config.toml
norm = "rmsnorm"
rope_base = 10000.0
tie_embeddings = true
init_std_up = 0.0625
Each number is 200 + 20 x the weight over the matrix's rms, rounded and kept within 0 to 999. Layers, rows and columns count from 0.

# layer 4 attention query, 32x64, rms 0.149, rows 0-31, columns 0-63
214,197,207,201,208,180,205,187,221,197,177,203,180,186,205,214,205,206,180,198,200,202,214,196,201,160,174,218,215,185,186,219,217,171,232,195,170,197,181,187,181,190,179,210,175,199,188,210,198,202,207,204,185,207,172,198,224,226,214,186,172,186,196,223
191,221,211,202,218,187,210,170,228,183,195,220,195,225,184,219,212,184,172,194,220,200,194,179,221,177,183,218,228,178,199,204,225,165,228,215,192,199,192,218,203,209,182,215,169,173,219,234,180,182,170,209,198,235,186,190,212,225,198,163,177,205,191,233
189,182,180,198,189,224,195,237,174,216,211,172,203,174,203,190,189,193,209,199,182,208,204,204,192,220,223,183,195,234,202,207,167,209,163,189,216,194,217,182,205,198,227,194,226,202,185,176,206,230,232,183,217,190,216,194,173,180,182,220,226,217,209,171
214,201,191,191,206,207,218,209,208,191,231,191,199,213,238,189,186,211,216,196,190,184,194,192,181,234,197,183,210,174,213,213,196,221,195,202,202,177,186,196,179,216,214,204,218,202,239,190,219,201,214,183,208,186,202,198,191,197,190,224,202,203,206,203
192,191,214,232,209,211,213,201,171,194,196,172,208,169,206,190,194,210,195,199,198,196,209,225,184,190,203,183,193,218,197,186,201,206,202,195,189,200,206,178,195,183,196,219,195,219,195,206,212,224,207,203,186,218,218,193,224,214,215,224,212,190,218,213
234,210,200,180,198,201,181,213,218,194,225,194,203,209,218,180,193,197,214,223,184,188,204,205,187,216,196,189,220,180,203,189,192,195,184,192,225,183,197,195,190,212,212,204,208,196,251,173,203,176,203,190,206,195,186,192,179,194,180,212,189,214,213,183
203,171,204,214,226,183,211,190,201,212,199,185,193,199,207,211,196,221,215,188,195,173,166,188,212,203,179,210,224,204,205,210,208,190,218,175,241,183,204,193,209,235,210,219,198,208,200,198,208,178,212,216,186,178,219,224,173,224,184,188,200,190,181,214
215,200,197,180,183,220,221,202,207,177,217,198,199,196,202,194,197,207,197,200,212,193,222,203,196,201,194,192,202,198,211,193,191,219,206,191,194,204,188,206,191,192,189,207,199,221,187,199,200,200,209,200,194,217,200,193,217,190,197,215,197,164,208,209
235,201,203,162,213,193,202,177,206,224,213,205,218,207,175,207,234,184,184,214,180,191,193,215,196,181,200,200,211,185,175,200,214,167,210,195,198,199,198,222,207,187,204,225,198,203,212,178,175,207,207,205,175,219,193,199,228,191,215,199,176,189,203,205
187,199,189,176,167,192,208,205,200,192,180,200,201,201,198,218,211,217,203,218,245,218,218,200,217,222,176,202,195,178,208,198,194,217,189,192,197,203,188,215,193,171,183,213,177,195,182,248,202,203,176,205,228,240,169,200,206,205,190,199,197,184,205,207
176,202,218,209,189,202,177,214,202,188,223,203,202,193,195,233,192,192,184,214,202,190,170,202,198,212,205,223,208,163,219,185,192,200,201,184,220,205,222,234,217,189,193,200,184,184,180,223,215,221,226,217,230,201,194,233,215,212,186,187,198,214,202,204
207,139,189,243,157,231,215,286,190,187,194,163,189,164,221,139,119,250,239,228,200,211,235,198,150,266,235,153,209,174,249,195,137,255,130,180,239,133,213,157,177,213,221,147,246,244,146,196,287,216,220,148,228,170,221,189,187,170,174,277,259,197,271,202
219,216,200,141,203,208,166,195,209,193,229,223,236,187,245,195,198,214,153,196,188,220,189,190,171,205,230,189,195,222,194,216,203,241,176,171,183,206,209,255,190,217,219,192,230,234,235,213,180,217,200,173,189,179,213,206,163,183,171,215,187,254,175,179
164,208,173,235,194,186,217,198,181,221,206,182,181,183,167,205,224,203,238,225,191,200,205,201,191,228,176,191,181,194,194,201,181,200,185,207,232,212,234,205,166,190,192,225,206,187,208,215,218,209,222,215,187,188,196,226,187,193,215,224,209,191,214,185
237,149,155,208,148,193,193,234,231,196,171,226,235,189,213,209,165,209,204,157,203,193,217,167,209,203,233,214,167,216,211,227,187,220,169,195,188,181,166,182,217,237,200,146,169,233,182,197,231,214,193,183,211,181,196,211,217,173,207,166,226,216,195,211
170,225,194,228,207,212,195,216,226,195,210,178,158,183,177,201,200,173,229,202,188,214,248,194,220,212,177,238,196,162,210,168,186,210,210,201,220,187,209,187,164,151,172,207,202,160,178,211,202,206,193,209,181,209,185,214,234,219,218,227,203,181,225,209
210,172,184,225,201,232,208,226,181,195,208,203,246,158,212,131,175,226,225,194,159,215,239,211,160,219,203,181,197,206,211,212,151,258,144,204,193,172,209,187,222,212,248,179,252,217,187,150,231,239,225,161,191,150,193,202,185,166,193,232,249,207,237,143
220,197,192,201,206,205,221,204,212,175,216,183,188,205,224,197,195,229,188,197,182,201,203,193,194,187,179,211,203,167,188,228,215,187,230,185,176,192,167,197,183,192,192,204,190,227,204,200,213,215,201,184,179,179,194,192,219,213,212,194,187,197,199,216
203,202,208,179,197,194,194,195,206,213,179,218,198,201,185,216,199,177,207,212,221,208,223,201,224,207,206,202,200,191,201,205,200,193,209,204,201,225,206,204,211,211,186,183,189,172,213,223,183,182,163,209,217,203,174,205,185,208,197,170,190,213,185,199
209,182,188,230,192,225,209,232,185,169,201,161,219,170,202,167,191,217,217,201,192,211,190,210,169,209,220,177,181,234,208,185,193,232,174,184,201,196,186,180,204,208,224,202,216,226,190,187,225,207,185,192,179,166,238,194,203,187,220,215,224,191,217,195
215,205,181,221,200,238,170,242,205,197,237,188,219,187,206,185,184,167,196,221,171,211,186,232,164,197,224,192,174,218,188,192,195,200,160,217,194,199,188,182,206,185,215,166,221,197,221,179,211,222,201,198,187,167,221,177,199,187,172,210,227,220,234,177
165,208,187,217,199,214,213,214,182,193,198,201,181,215,230,195,210,219,228,179,190,173,197,212,173,219,219,182,181,232,216,178,202,211,190,173,237,210,200,199,196,214,205,233,189,228,233,187,212,191,232,182,232,217,205,216,180,195,206,216,202,233,194,187
209,187,183,215,213,216,204,212,195,196,205,192,222,187,220,187,174,226,224,195,170,184,220,208,204,205,187,200,190,205,194,206,194,211,199,174,207,202,220,196,204,209,226,234,193,229,198,179,207,200,199,197,188,189,229,207,187,217,223,220,208,202,204,208
227,216,179,191,186,212,222,213,212,197,204,185,227,205,202,196,190,188,192,220,222,217,202,208,185,195,214,182,208,190,204,198,204,219,174,226,207,166,182,200,200,201,194,160,238,201,212,214,227,198,190,181,201,191,188,192,199,149,160,212,203,225,219,199
183,185,181,217,183,199,207,229,189,210,179,175,203,190,205,219,208,210,212,187,234,181,217,196,203,224,220,194,206,193,220,191,198,215,182,188,228,196,203,200,202,202,185,198,191,216,185,203,227,194,234,202,240,225,183,210,173,193,155,212,221,227,202,204
189,206,221,170,196,227,196,202,223,170,216,220,213,186,220,199,188,179,205,206,162,199,177,183,166,211,217,174,175,173,211,201,199,207,172,203,193,201,184,199,173,199,223,175,223,218,240,204,218,202,180,193,207,220,191,187,168,179,196,222,179,197,203,169
202,212,177,212,192,168,136,187,217,194,197,179,147,230,165,200,195,190,207,201,197,229,165,218,186,196,270,139,193,269,214,201,193,236,211,238,216,219,186,154,179,194,182,204,211,182,227,182,172,195,183,222,181,167,199,210,193,219,177,238,195,178,186,180
204,190,180,209,202,209,202,213,190,192,190,187,191,187,194,180,192,212,206,220,198,217,212,212,175,207,194,175,187,199,194,201,181,228,176,216,204,191,204,193,181,194,211,201,213,205,173,199,212,227,192,187,190,178,208,193,202,193,208,236,224,187,221,188
224,165,215,206,189,158,209,165,196,174,156,210,181,180,203,222,186,202,186,212,263,201,205,169,249,221,212,215,201,162,182,230,179,184,174,217,216,184,164,201,204,168,197,234,200,214,162,207,203,240,219,198,212,174,214,201,184,181,214,170,238,153,215,227
200,199,196,213,192,212,189,231,213,206,209,223,212,181,231,206,204,206,212,183,183,209,242,200,174,199,224,190,194,219,183,213,175,225,207,193,215,193,211,225,183,207,204,187,212,216,203,191,185,233,237,178,196,175,189,216,216,186,210,222,198,208,202,206
186,230,167,187,186,217,221,170,208,198,189,136,165,219,173,172,243,224,189,215,196,220,201,181,210,201,182,242,227,140,252,204,196,197,202,204,205,190,210,209,195,179,180,186,200,187,189,212,208,177,189,196,182,198,194,203,182,202,185,222,165,214,206,209
211,183,194,200,215,205,179,175,181,234,209,187,219,184,192,178,210,208,216,197,170,173,149,226,151,193,210,157,188,196,207,149,228,181,212,188,226,199,210,161,233,247,196,201,194,234,226,200,236,181,217,172,203,183,167,209,198,194,190,174,166,176,185,162
# layer 4 attention key, 32x64, rms 0.143, rows 0-31, columns 0-63
172,225,228,191,205,209,181,143,179,216,199,207,187,221,180,241,219,166,198,210,213,189,163,209,237,219,218,236,204,208,212,167,212,182,216,198,202,246,233,201,212,210,186,191,193,166,195,210,155,171,192,225,208,216,227,193,185,231,202,182,184,209,174,196
182,219,205,215,222,231,197,180,171,227,220,202,199,204,177,214,213,180,196,194,192,188,181,204,210,184,187,225,167,231,201,171,221,188,178,205,203,239,234,213,212,194,208,184,219,161,206,211,174,207,197,211,201,208,221,202,192,213,196,187,204,211,190,203
214,179,190,181,187,177,216,209,218,179,183,209,200,196,218,196,178,218,215,180,211,187,226,180,171,223,199,174,192,184,204,223,193,222,196,191,201,167,188,200,181,203,199,214,195,228,206,176,233,182,190,192,198,205,191,209,210,187,208,220,195,192,206,208
221,180,186,207,178,187,216,211,218,184,188,206,188,193,186,200,210,223,189,176,202,211,210,197,193,200,199,169,196,228,195,205,196,213,214,215,192,182,164,189,182,201,197,202,195,216,191,215,211,206,185,200,195,198,187,209,219,183,211,207,208,177,209,199
207,185,203,170,180,182,234,200,227,179,181,215,224,198,221,203,181,231,216,192,227,191,221,185,185,207,186,183,216,200,203,209,175,224,197,190,199,173,201,215,192,223,207,228,204,224,193,191,204,173,195,187,205,205,197,195,205,189,180,206,183,184,211,197
205,182,196,216,187,208,220,215,211,169,205,214,203,196,203,192,194,225,202,175,221,196,199,215,176,191,189,176,209,196,186,192,173,211,205,197,174,179,171,180,203,163,169,204,192,239,186,203,211,208,178,192,207,207,211,196,203,184,193,218,193,184,221,198
202,202,200,194,214,182,199,206,201,208,210,201,181,226,218,201,205,204,209,236,188,194,231,182,212,208,180,205,202,205,216,189,191,180,208,188,211,181,216,186,206,213,198,222,200,175,149,173,190,203,221,200,180,151,177,213,197,210,190,189,203,181,171,210
216,175,210,169,169,190,215,233,202,167,185,198,212,195,218,199,178,212,224,190,195,192,217,190,176,209,230,185,204,195,219,200,163,227,187,192,215,177,194,215,173,212,200,222,207,219,209,223,223,201,190,182,220,231,197,195,223,191,198,250,196,164,242,211
203,200,198,191,214,204,248,183,202,200,204,207,205,219,197,200,182,228,206,162,238,194,202,212,188,174,183,195,188,177,190,210,176,172,203,189,182,190,161,193,205,162,202,214,205,215,219,183,224,191,177,187,186,221,219,194,187,194,236,206,203,185,216,203
189,164,216,172,156,193,225,254,215,159,179,193,244,174,212,161,169,225,198,161,223,212,218,174,200,212,225,178,225,234,242,224,168,251,172,191,177,177,199,231,167,229,188,195,195,242,165,220,218,217,201,165,231,245,188,170,222,172,173,221,181,211,246,195
203,189,170,176,194,203,235,229,195,189,180,189,225,226,195,192,169,216,185,171,183,205,212,174,209,181,239,209,167,162,179,224,207,199,171,196,235,177,167,182,205,224,174,169,194,220,170,232,229,190,186,161,192,188,221,179,205,181,155,177,207,224,183,226
180,203,206,199,188,200,197,195,197,205,194,192,198,197,189,203,201,186,197,198,203,197,207,193,210,219,219,206,200,198,213,203,203,197,207,197,203,199,197,206,193,210,188,185,201,197,192,201,204,185,193,198,218,208,222,185,203,204,187,195,179,215,217,206
231,221,193,163,218,205,157,189,196,201,205,235,188,212,181,221,221,176,169,224,211,207,128,217,187,208,210,201,194,194,153,169,242,149,188,200,220,234,193,200,169,171,235,198,195,162,223,233,178,165,159,216,152,185,191,195,190,200,204,233,185,210,174,223
195,199,213,206,194,183,204,172,174,236,210,203,193,187,195,196,208,191,194,188,206,225,203,208,210,177,188,221,187,206,214,184,203,189,207,204,180,211,224,216,197,214,184,196,190,200,193,229,195,203,219,209,207,239,173,229,211,224,183,189,203,189,209,194
191,199,196,238,207,211,202,218,219,200,168,222,176,225,239,221,148,225,212,209,213,240,179,201,220,231,244,193,211,195,163,226,205,214,222,209,244,195,241,187,224,240,162,136,195,216,184,170,161,189,189,183,198,171,231,154,189,161,209,168,240,220,175,224
166,193,223,217,198,172,221,211,206,233,206,231,222,203,195,204,195,168,173,179,193,211,205,180,276,149,191,232,204,203,228,205,187,193,213,199,173,185,224,209,219,165,174,223,195,206,185,225,200,233,224,203,215,229,190,244,209,203,170,217,186,226,221,201
212,192,189,199,167,146,193,200,242,174,169,229,176,190,221,218,233,186,205,201,217,178,206,206,187,198,192,197,259,181,195,236,210,207,241,215,167,194,154,155,155,200,181,219,137,235,191,211,204,182,199,214,199,194,172,238,239,176,224,197,183,193,190,212
193,205,212,216,205,208,163,194,197,221,189,210,191,200,189,212,210,175,201,211,206,203,189,204,217,175,191,210,215,213,192,184,202,182,217,217,198,226,205,189,220,196,210,209,204,178,202,234,185,209,195,219,213,182,201,194,214,209,217,187,207,197,212,206
188,204,189,216,207,214,211,178,178,212,211,192,197,196,194,197,218,180,184,206,185,195,188,226,216,199,218,209,183,201,203,189,219,189,181,200,203,226,214,210,209,194,196,182,205,189,205,194,193,208,215,212,205,208,206,188,186,192,181,196,213,215,183,194
222,166,205,178,181,191,218,219,226,181,199,204,192,206,233,193,175,217,216,172,208,198,222,181,179,206,203,181,228,193,202,215,168,201,200,189,201,167,202,202,194,220,202,220,188,218,207,184,223,185,201,186,196,215,177,201,206,197,190,217,182,164,205,207
211,177,194,201,174,198,193,236,236,167,181,211,202,168,211,181,194,206,204,190,197,204,226,209,174,175,211,162,214,195,189,217,177,241,195,206,190,172,173,194,204,189,198,194,205,229,199,187,220,219,193,182,217,193,201,195,220,178,202,214,210,194,234,216
200,199,196,196,200,187,210,208,216,193,194,241,192,207,224,202,197,211,232,194,212,177,209,194,190,232,206,191,194,214,232,212,174,249,194,195,199,179,203,218,177,206,191,203,186,204,190,172,202,173,202,207,195,191,207,217,203,192,190,202,201,239,182,193
218,186,189,191,186,182,214,193,211,185,185,218,200,191,209,201,182,221,227,195,200,176,217,181,175,201,217,188,219,182,191,223,157,219,202,179,198,151,191,193,203,214,207,244,193,200,209,202,206,188,225,181,210,202,199,215,203,206,185,212,177,183,225,188
201,210,206,200,191,213,209,221,204,197,209,185,188,193,195,219,203,190,172,200,212,205,203,216,193,182,191,176,212,212,190,176,194,180,208,221,203,208,197,207,188,181,184,190,205,199,196,223,198,207,210,205,201,215,200,180,203,201,219,229,223,205,205,216
198,189,189,179,177,210,217,207,208,208,184,233,209,181,214,204,211,202,228,187,204,201,236,186,203,216,212,185,178,217,219,215,195,226,198,195,211,196,190,227,170,227,203,182,201,207,183,200,206,202,207,186,212,215,173,214,221,197,183,251,198,194,214,207
196,195,208,193,176,208,187,216,190,209,206,212,191,161,222,208,194,191,187,195,201,243,208,208,187,218,202,188,200,210,201,200,194,228,191,189,192,203,212,218,189,204,202,191,191,215,193,216,193,214,176,201,193,240,198,218,202,206,201,214,174,195,224,212
232,187,191,210,177,184,165,211,201,146,213,206,201,190,208,168,185,184,208,215,209,211,209,205,209,205,223,177,213,234,269,195,170,246,203,214,200,184,222,193,180,180,174,171,212,230,189,184,212,208,200,223,194,179,184,224,215,194,176,242,217,166,232,191
153,266,243,203,240,213,181,111,142,259,216,191,213,220,155,222,260,155,140,206,212,204,160,232,275,160,193,256,184,209,204,167,259,157,228,218,188,303,239,211,229,182,180,174,199,138,215,213,137,202,204,258,213,195,212,200,167,232,214,118,205,231,153,177
177,188,220,211,195,200,232,168,198,185,204,186,202,202,220,221,174,231,170,212,206,198,211,227,219,199,249,195,190,230,191,225,172,171,193,198,196,187,195,194,193,218,202,176,202,207,172,202,198,220,175,174,197,195,212,170,179,216,240,153,191,181,183,200
175,227,210,198,227,203,193,180,177,240,205,226,202,221,172,232,226,194,205,197,212,204,170,209,243,200,204,222,186,195,192,191,209,153,212,221,205,229,226,201,203,194,174,210,195,170,206,202,164,196,198,224,183,222,216,208,197,218,220,192,198,215,159,203
201,161,184,227,136,170,201,187,220,211,182,156,232,226,191,186,195,203,146,154,216,243,145,172,200,188,189,231,223,195,247,193,198,189,192,185,200,197,184,219,209,181,223,201,187,218,199,239,196,190,194,225,214,184,182,191,203,191,191,200,185,221,221,222
282,200,189,203,199,221,201,180,183,183,165,161,198,174,190,198,255,219,230,187,194,188,220,197,159,224,179,202,232,192,180,164,217,190,188,219,262,218,223,189,205,213,211,186,219,220,194,142,207,166,220,189,189,186,205,196,192,214,208,199,241,164,179,193
# layer 4 attention value, 32x64, rms 0.18, rows 0-22, columns 0-63
204,216,199,202,166,216,192,186,222,195,224,182,218,149,193,176,217,220,219,173,216,175,205,240,190,201,261,203,220,213,176,172,204,195,202,185,193,204,164,187,204,228,190,173,187,184,206,179,183,230,212,189,216,208,219,180,176,220,195,199,229,203,216,194
199,207,144,229,210,225,198,186,196,243,206,221,214,174,183,206,174,200,201,195,218,179,204,186,186,217,162,207,215,224,208,233,214,205,190,227,176,185,211,222,213,194,188,204,214,177,204,208,250,232,177,182,168,193,211,223,188,202,214,219,188,206,187,221
195,167,212,191,201,161,192,185,205,242,169,212,181,227,180,195,226,166,181,244,205,206,225,193,201,223,164,191,163,183,193,272,189,185,193,183,229,203,184,198,198,200,218,214,238,188,222,215,174,180,195,205,254,194,224,238,210,178,225,207,188,190,208,183
171,182,181,239,176,214,214,202,228,189,196,206,176,206,182,221,193,183,208,228,181,230,195,218,204,168,211,194,191,226,185,194,187,208,204,191,222,223,194,208,226,179,236,188,246,193,183,211,193,189,212,229,175,187,234,176,199,169,158,200,218,210,210,149
195,200,183,198,210,181,177,201,251,177,206,199,205,206,215,201,188,201,170,237,196,184,210,168,178,225,153,194,207,208,184,214,207,220,189,166,161,184,196,199,205,199,198,194,222,230,199,211,222,208,229,219,209,177,178,206,167,196,202,199,187,187,199,181
211,217,194,199,178,186,171,189,228,207,238,207,183,174,177,177,188,228,188,198,197,220,223,222,198,207,206,208,203,215,190,205,200,204,220,176,176,200,206,188,184,225,227,179,194,159,232,197,224,174,184,200,202,217,207,235,214,215,220,198,219,199,200,217
224,196,191,234,211,221,186,211,197,195,171,179,201,211,209,235,164,195,190,186,217,167,190,229,204,192,182,204,231,249,180,200,218,211,189,210,154,187,195,200,193,194,200,182,184,206,186,217,227,200,136,214,158,219,213,218,171,150,193,208,188,196,195,202
193,182,209,218,195,187,197,198,194,190,173,184,189,252,188,208,190,185,185,231,225,188,216,201,199,185,168,191,195,207,220,222,231,197,214,222,212,182,197,199,191,223,211,208,180,225,195,208,185,199,200,209,150,174,190,237,219,185,214,205,235,222,199,186
196,193,170,205,193,200,213,214,197,226,194,204,187,187,215,219,244,192,194,222,201,177,171,196,200,201,193,197,215,183,182,205,199,213,257,207,186,200,167,172,208,167,165,217,180,219,203,167,206,216,223,211,207,207,197,182,213,171,200,212,175,206,189,197
217,186,217,207,218,167,216,203,202,163,163,188,175,194,205,220,195,212,187,233,212,171,226,203,216,184,220,195,211,209,185,212,196,217,188,178,195,203,195,192,177,213,211,212,187,171,200,211,210,159,184,253,208,206,170,258,198,215,222,197,188,166,198,194
205,214,215,193,222,240,133,211,154,213,179,181,200,201,184,208,218,225,227,204,250,182,178,238,205,183,210,202,200,222,217,168,187,207,177,218,207,208,198,210,223,195,198,212,208,187,214,180,177,174,204,235,209,192,187,208,210,193,213,196,173,209,222,261
206,212,194,222,194,194,169,233,203,235,223,214,210,208,199,183,207,186,193,170,231,206,200,209,196,191,186,183,186,183,201,167,190,198,195,228,180,198,174,171,222,182,185,193,225,196,214,179,205,237,198,213,195,197,203,199,204,180,233,195,206,190,199,224
180,202,221,166,208,205,191,205,215,196,210,190,246,206,197,161,185,196,210,197,162,212,218,223,233,213,183,194,186,179,175,196,193,197,174,159,224,200,206,220,199,246,228,211,222,187,210,205,176,147,195,192,210,205,212,180,214,183,161,208,242,218,186,155
199,221,211,198,206,185,211,228,224,172,200,230,197,229,237,211,191,242,185,164,196,220,197,182,189,204,196,209,174,200,197,188,203,223,207,185,159,206,264,211,194,203,203,202,200,181,174,211,242,207,201,214,182,220,164,193,225,201,199,200,196,174,183,187
213,192,234,215,213,167,210,186,206,204,205,215,192,223,168,182,166,189,214,200,211,197,205,163,203,191,188,191,171,226,233,196,184,201,169,198,244,198,213,236,190,226,202,226,221,187,230,200,232,188,180,203,182,185,178,220,182,208,206,192,212,173,187,221
191,176,142,188,191,209,175,205,211,187,230,221,213,189,219,211,198,191,188,185,252,173,193,157,199,228,206,217,207,209,209,197,209,196,212,234,203,172,203,206,191,192,194,250,189,182,161,214,186,209,193,166,166,207,199,185,211,185,207,206,194,197,179,168
233,199,196,211,201,204,217,220,188,196,175,178,161,186,202,211,213,189,209,153,207,173,180,214,218,166,191,187,230,206,204,214,219,213,216,224,200,197,184,182,182,161,171,200,168,223,164,181,200,206,197,193,162,208,174,188,225,178,203,196,181,221,184,209
213,226,210,218,202,213,169,192,173,223,178,209,227,247,163,204,165,211,190,195,226,208,196,231,208,206,187,200,190,216,197,161,209,202,165,192,211,182,203,196,217,213,204,194,161,163,213,195,196,216,142,215,188,207,205,238,203,203,212,197,238,195,213,228
180,194,190,189,215,230,160,183,179,200,186,183,225,205,210,204,221,202,194,222,177,171,155,185,180,215,201,204,183,205,186,223,222,199,218,235,204,189,178,172,202,174,157,200,190,222,217,209,204,250,231,177,262,201,181,187,180,216,195,206,205,198,221,220
196,203,212,205,191,240,177,217,207,195,204,182,202,179,219,187,222,175,214,251,181,198,215,223,202,204,227,213,233,211,170,183,199,211,232,167,226,192,187,197,217,190,201,191,221,194,220,168,187,193,213,210,193,200,213,197,189,182,191,205,168,207,225,223
208,213,200,177,221,231,193,208,189,187,236,165,197,185,226,180,198,214,196,236,165,231,217,194,202,201,171,219,260,182,186,222,239,234,247,192,235,182,190,191,192,197,184,222,181,235,171,170,204,195,243,166,171,204,165,183,204,214,166,216,163,224,202,207
189,199,219,208,212,219,188,204,213,219,200,244,251,248,231,195,206,187,196,218,211,205,193,194,192,206,175,196,163,195,229,182,196,213,204,209,222,198,235,173,228,215,191,207,191,192,204,196,153,216,213,185,229,183,237,162,195,209,197,195,222,216,226,219
205,178,164,217,209,202,186,198,185,241,184,204,196,193,207,230,210,183,204,225,233,212,190,232,179,208,189,190,212,206,200,232,197,219,224,215,160,212,199,195,204,209,180,203,222,165,181,220,223,175,212,208,191,192,221,221,209,185,208,206,165,168,189,232
# layer 4 attention output (transposed), 32x64, rms 0.178, rows 0-21, columns 0-63
191,231,216,207,194,200,203,151,163,197,231,177,189,224,188,179,200,228,228,199,190,168,186,203,187,203,211,232,220,202,190,154,221,205,201,203,187,192,189,180,168,196,204,219,193,161,193,215,210,215,229,200,203,195,205,234,193,258,198,243,204,195,191,176
223,225,206,208,195,234,172,198,230,190,178,205,196,143,188,184,186,215,211,204,210,192,174,191,228,209,181,207,217,220,188,247,237,157,191,217,189,189,187,208,244,217,187,192,200,178,189,216,240,191,205,184,215,200,218,165,206,204,209,188,178,194,185,223
184,171,178,209,225,157,195,217,188,253,176,212,185,209,211,216,201,170,165,237,203,213,208,230,241,233,181,199,181,179,218,239,189,174,203,206,233,220,201,203,184,203,196,207,242,193,206,198,185,188,201,225,224,193,216,222,190,152,237,212,221,202,219,190
208,190,194,191,223,179,188,185,148,182,188,189,167,237,201,224,201,187,227,230,175,221,189,190,182,184,192,213,218,195,192,191,211,174,195,181,191,212,208,214,212,190,226,227,245,230,209,218,215,152,224,206,197,193,222,206,175,178,183,212,191,192,167,147
200,217,200,232,207,228,180,184,258,181,195,224,218,229,216,204,198,208,163,205,220,202,176,172,213,219,187,211,170,209,177,229,203,183,219,191,198,211,206,205,216,214,187,181,220,237,186,208,217,205,197,238,193,192,192,213,202,203,185,174,220,186,204,207
209,223,187,214,178,199,184,183,183,213,221,222,219,187,177,201,194,231,183,203,208,208,235,207,211,218,232,237,214,182,184,199,210,183,213,185,185,188,216,183,184,198,181,169,198,154,210,177,244,196,184,200,186,228,203,228,216,211,209,203,202,205,214,205
199,199,193,221,184,248,182,211,185,185,164,204,212,190,190,210,197,215,205,178,203,166,184,247,228,200,196,166,207,235,181,214,236,242,190,201,176,184,186,213,222,218,211,172,183,215,200,205,249,176,164,217,206,194,226,180,158,172,191,195,207,193,181,212
168,196,200,185,186,187,203,197,179,207,179,200,200,196,166,184,207,188,172,213,219,199,206,232,201,192,193,176,181,201,209,213,222,193,191,203,227,189,211,219,241,220,209,218,177,227,190,190,181,181,169,216,196,186,202,181,183,170,210,152,238,227,204,213
174,188,171,172,184,226,227,198,210,222,187,186,202,188,209,201,220,196,207,206,179,167,166,198,215,221,189,191,205,205,193,193,157,231,230,206,233,177,207,189,237,201,197,241,212,202,179,199,213,181,199,219,202,180,222,182,196,197,179,175,202,170,201,210
197,191,176,205,209,184,204,206,193,207,178,219,221,184,213,201,200,219,175,213,205,197,230,253,235,193,251,183,176,203,192,203,186,250,195,198,199,220,194,200,186,206,192,178,216,196,207,182,205,179,179,246,190,204,177,214,184,194,223,171,237,180,207,203
232,205,213,163,201,202,186,214,173,200,192,155,193,206,205,210,214,237,206,208,220,188,217,231,194,180,174,211,239,214,207,190,179,237,158,199,203,193,159,210,191,178,177,182,202,201,198,212,165,171,245,217,189,176,177,216,187,196,237,198,159,240,228,239
221,202,178,207,192,214,204,204,182,218,199,176,181,203,214,193,217,192,214,186,216,189,187,193,203,222,170,210,216,187,214,163,194,178,196,208,208,186,205,187,225,212,179,201,206,222,166,208,218,192,225,214,198,198,210,206,178,210,214,153,193,217,192,215
206,190,211,218,219,176,200,180,179,194,228,185,207,233,211,211,186,182,186,183,193,214,217,190,211,193,185,216,220,178,187,223,222,187,200,168,193,206,223,215,159,216,203,194,202,184,226,212,168,191,210,180,195,222,186,223,246,175,194,270,222,225,170,176
228,214,182,187,175,213,180,220,247,189,189,224,230,189,220,211,229,215,178,171,197,230,204,184,181,173,223,207,181,199,187,184,186,208,197,172,182,196,230,186,191,222,190,146,199,199,208,204,220,210,179,197,188,225,181,160,219,206,186,191,198,169,166,198
238,172,228,236,201,156,194,212,213,212,172,222,207,184,208,198,170,188,201,216,237,231,217,203,229,174,205,213,176,190,225,209,197,179,190,211,207,225,189,238,219,189,167,177,202,195,197,187,190,206,184,180,174,219,173,181,192,202,231,171,227,215,183,230
185,196,168,176,179,208,149,194,212,186,197,192,234,157,198,193,202,165,186,197,238,172,180,166,200,214,213,188,210,221,201,225,208,207,191,247,195,197,184,182,208,196,220,225,199,167,183,210,166,199,180,166,209,224,210,162,207,177,191,180,221,196,158,181
173,203,189,182,186,217,238,206,202,206,188,196,201,170,177,195,215,199,222,161,180,167,201,232,208,209,189,164,194,209,207,178,192,252,197,211,221,193,202,215,230,190,195,221,190,206,169,179,199,187,172,211,191,191,206,170,191,182,189,162,210,200,178,216
237,196,201,202,195,202,186,214,163,222,177,180,194,216,204,183,187,233,191,197,214,204,202,238,203,185,186,206,219,191,211,173,231,206,163,179,207,161,178,199,217,226,196,182,151,178,196,203,209,190,201,184,208,202,199,208,168,193,234,159,205,241,225,197
166,215,206,182,212,223,212,212,219,191,194,193,183,218,206,209,214,214,188,221,183,154,171,164,183,213,185,203,186,227,191,204,199,188,212,218,217,184,174,203,204,194,171,238,146,206,206,215,205,237,241,215,243,174,228,200,200,213,208,217,197,172,227,218
208,199,207,193,211,205,190,192,165,207,202,172,187,233,212,200,195,218,205,222,188,190,179,176,196,207,207,219,222,206,172,214,237,222,232,183,211,205,186,190,183,173,226,209,217,191,204,205,193,182,222,217,186,186,202,253,219,214,175,243,160,202,195,221
181,217,222,187,206,228,209,194,241,189,248,187,207,198,189,197,196,238,186,185,184,194,203,159,188,209,202,223,211,204,162,239,231,235,251,195,230,212,189,209,226,204,214,229,170,199,204,186,184,208,181,189,195,203,187,205,259,214,137,213,170,213,192,233
216,179,214,187,212,194,192,206,181,215,202,214,200,261,229,189,213,179,198,212,203,202,183,172,161,174,159,208,203,205,233,193,203,175,186,197,213,186,213,166,201,211,205,211,186,197,194,222,178,200,235,164,215,188,213,200,199,200,197,196,178,232,230,197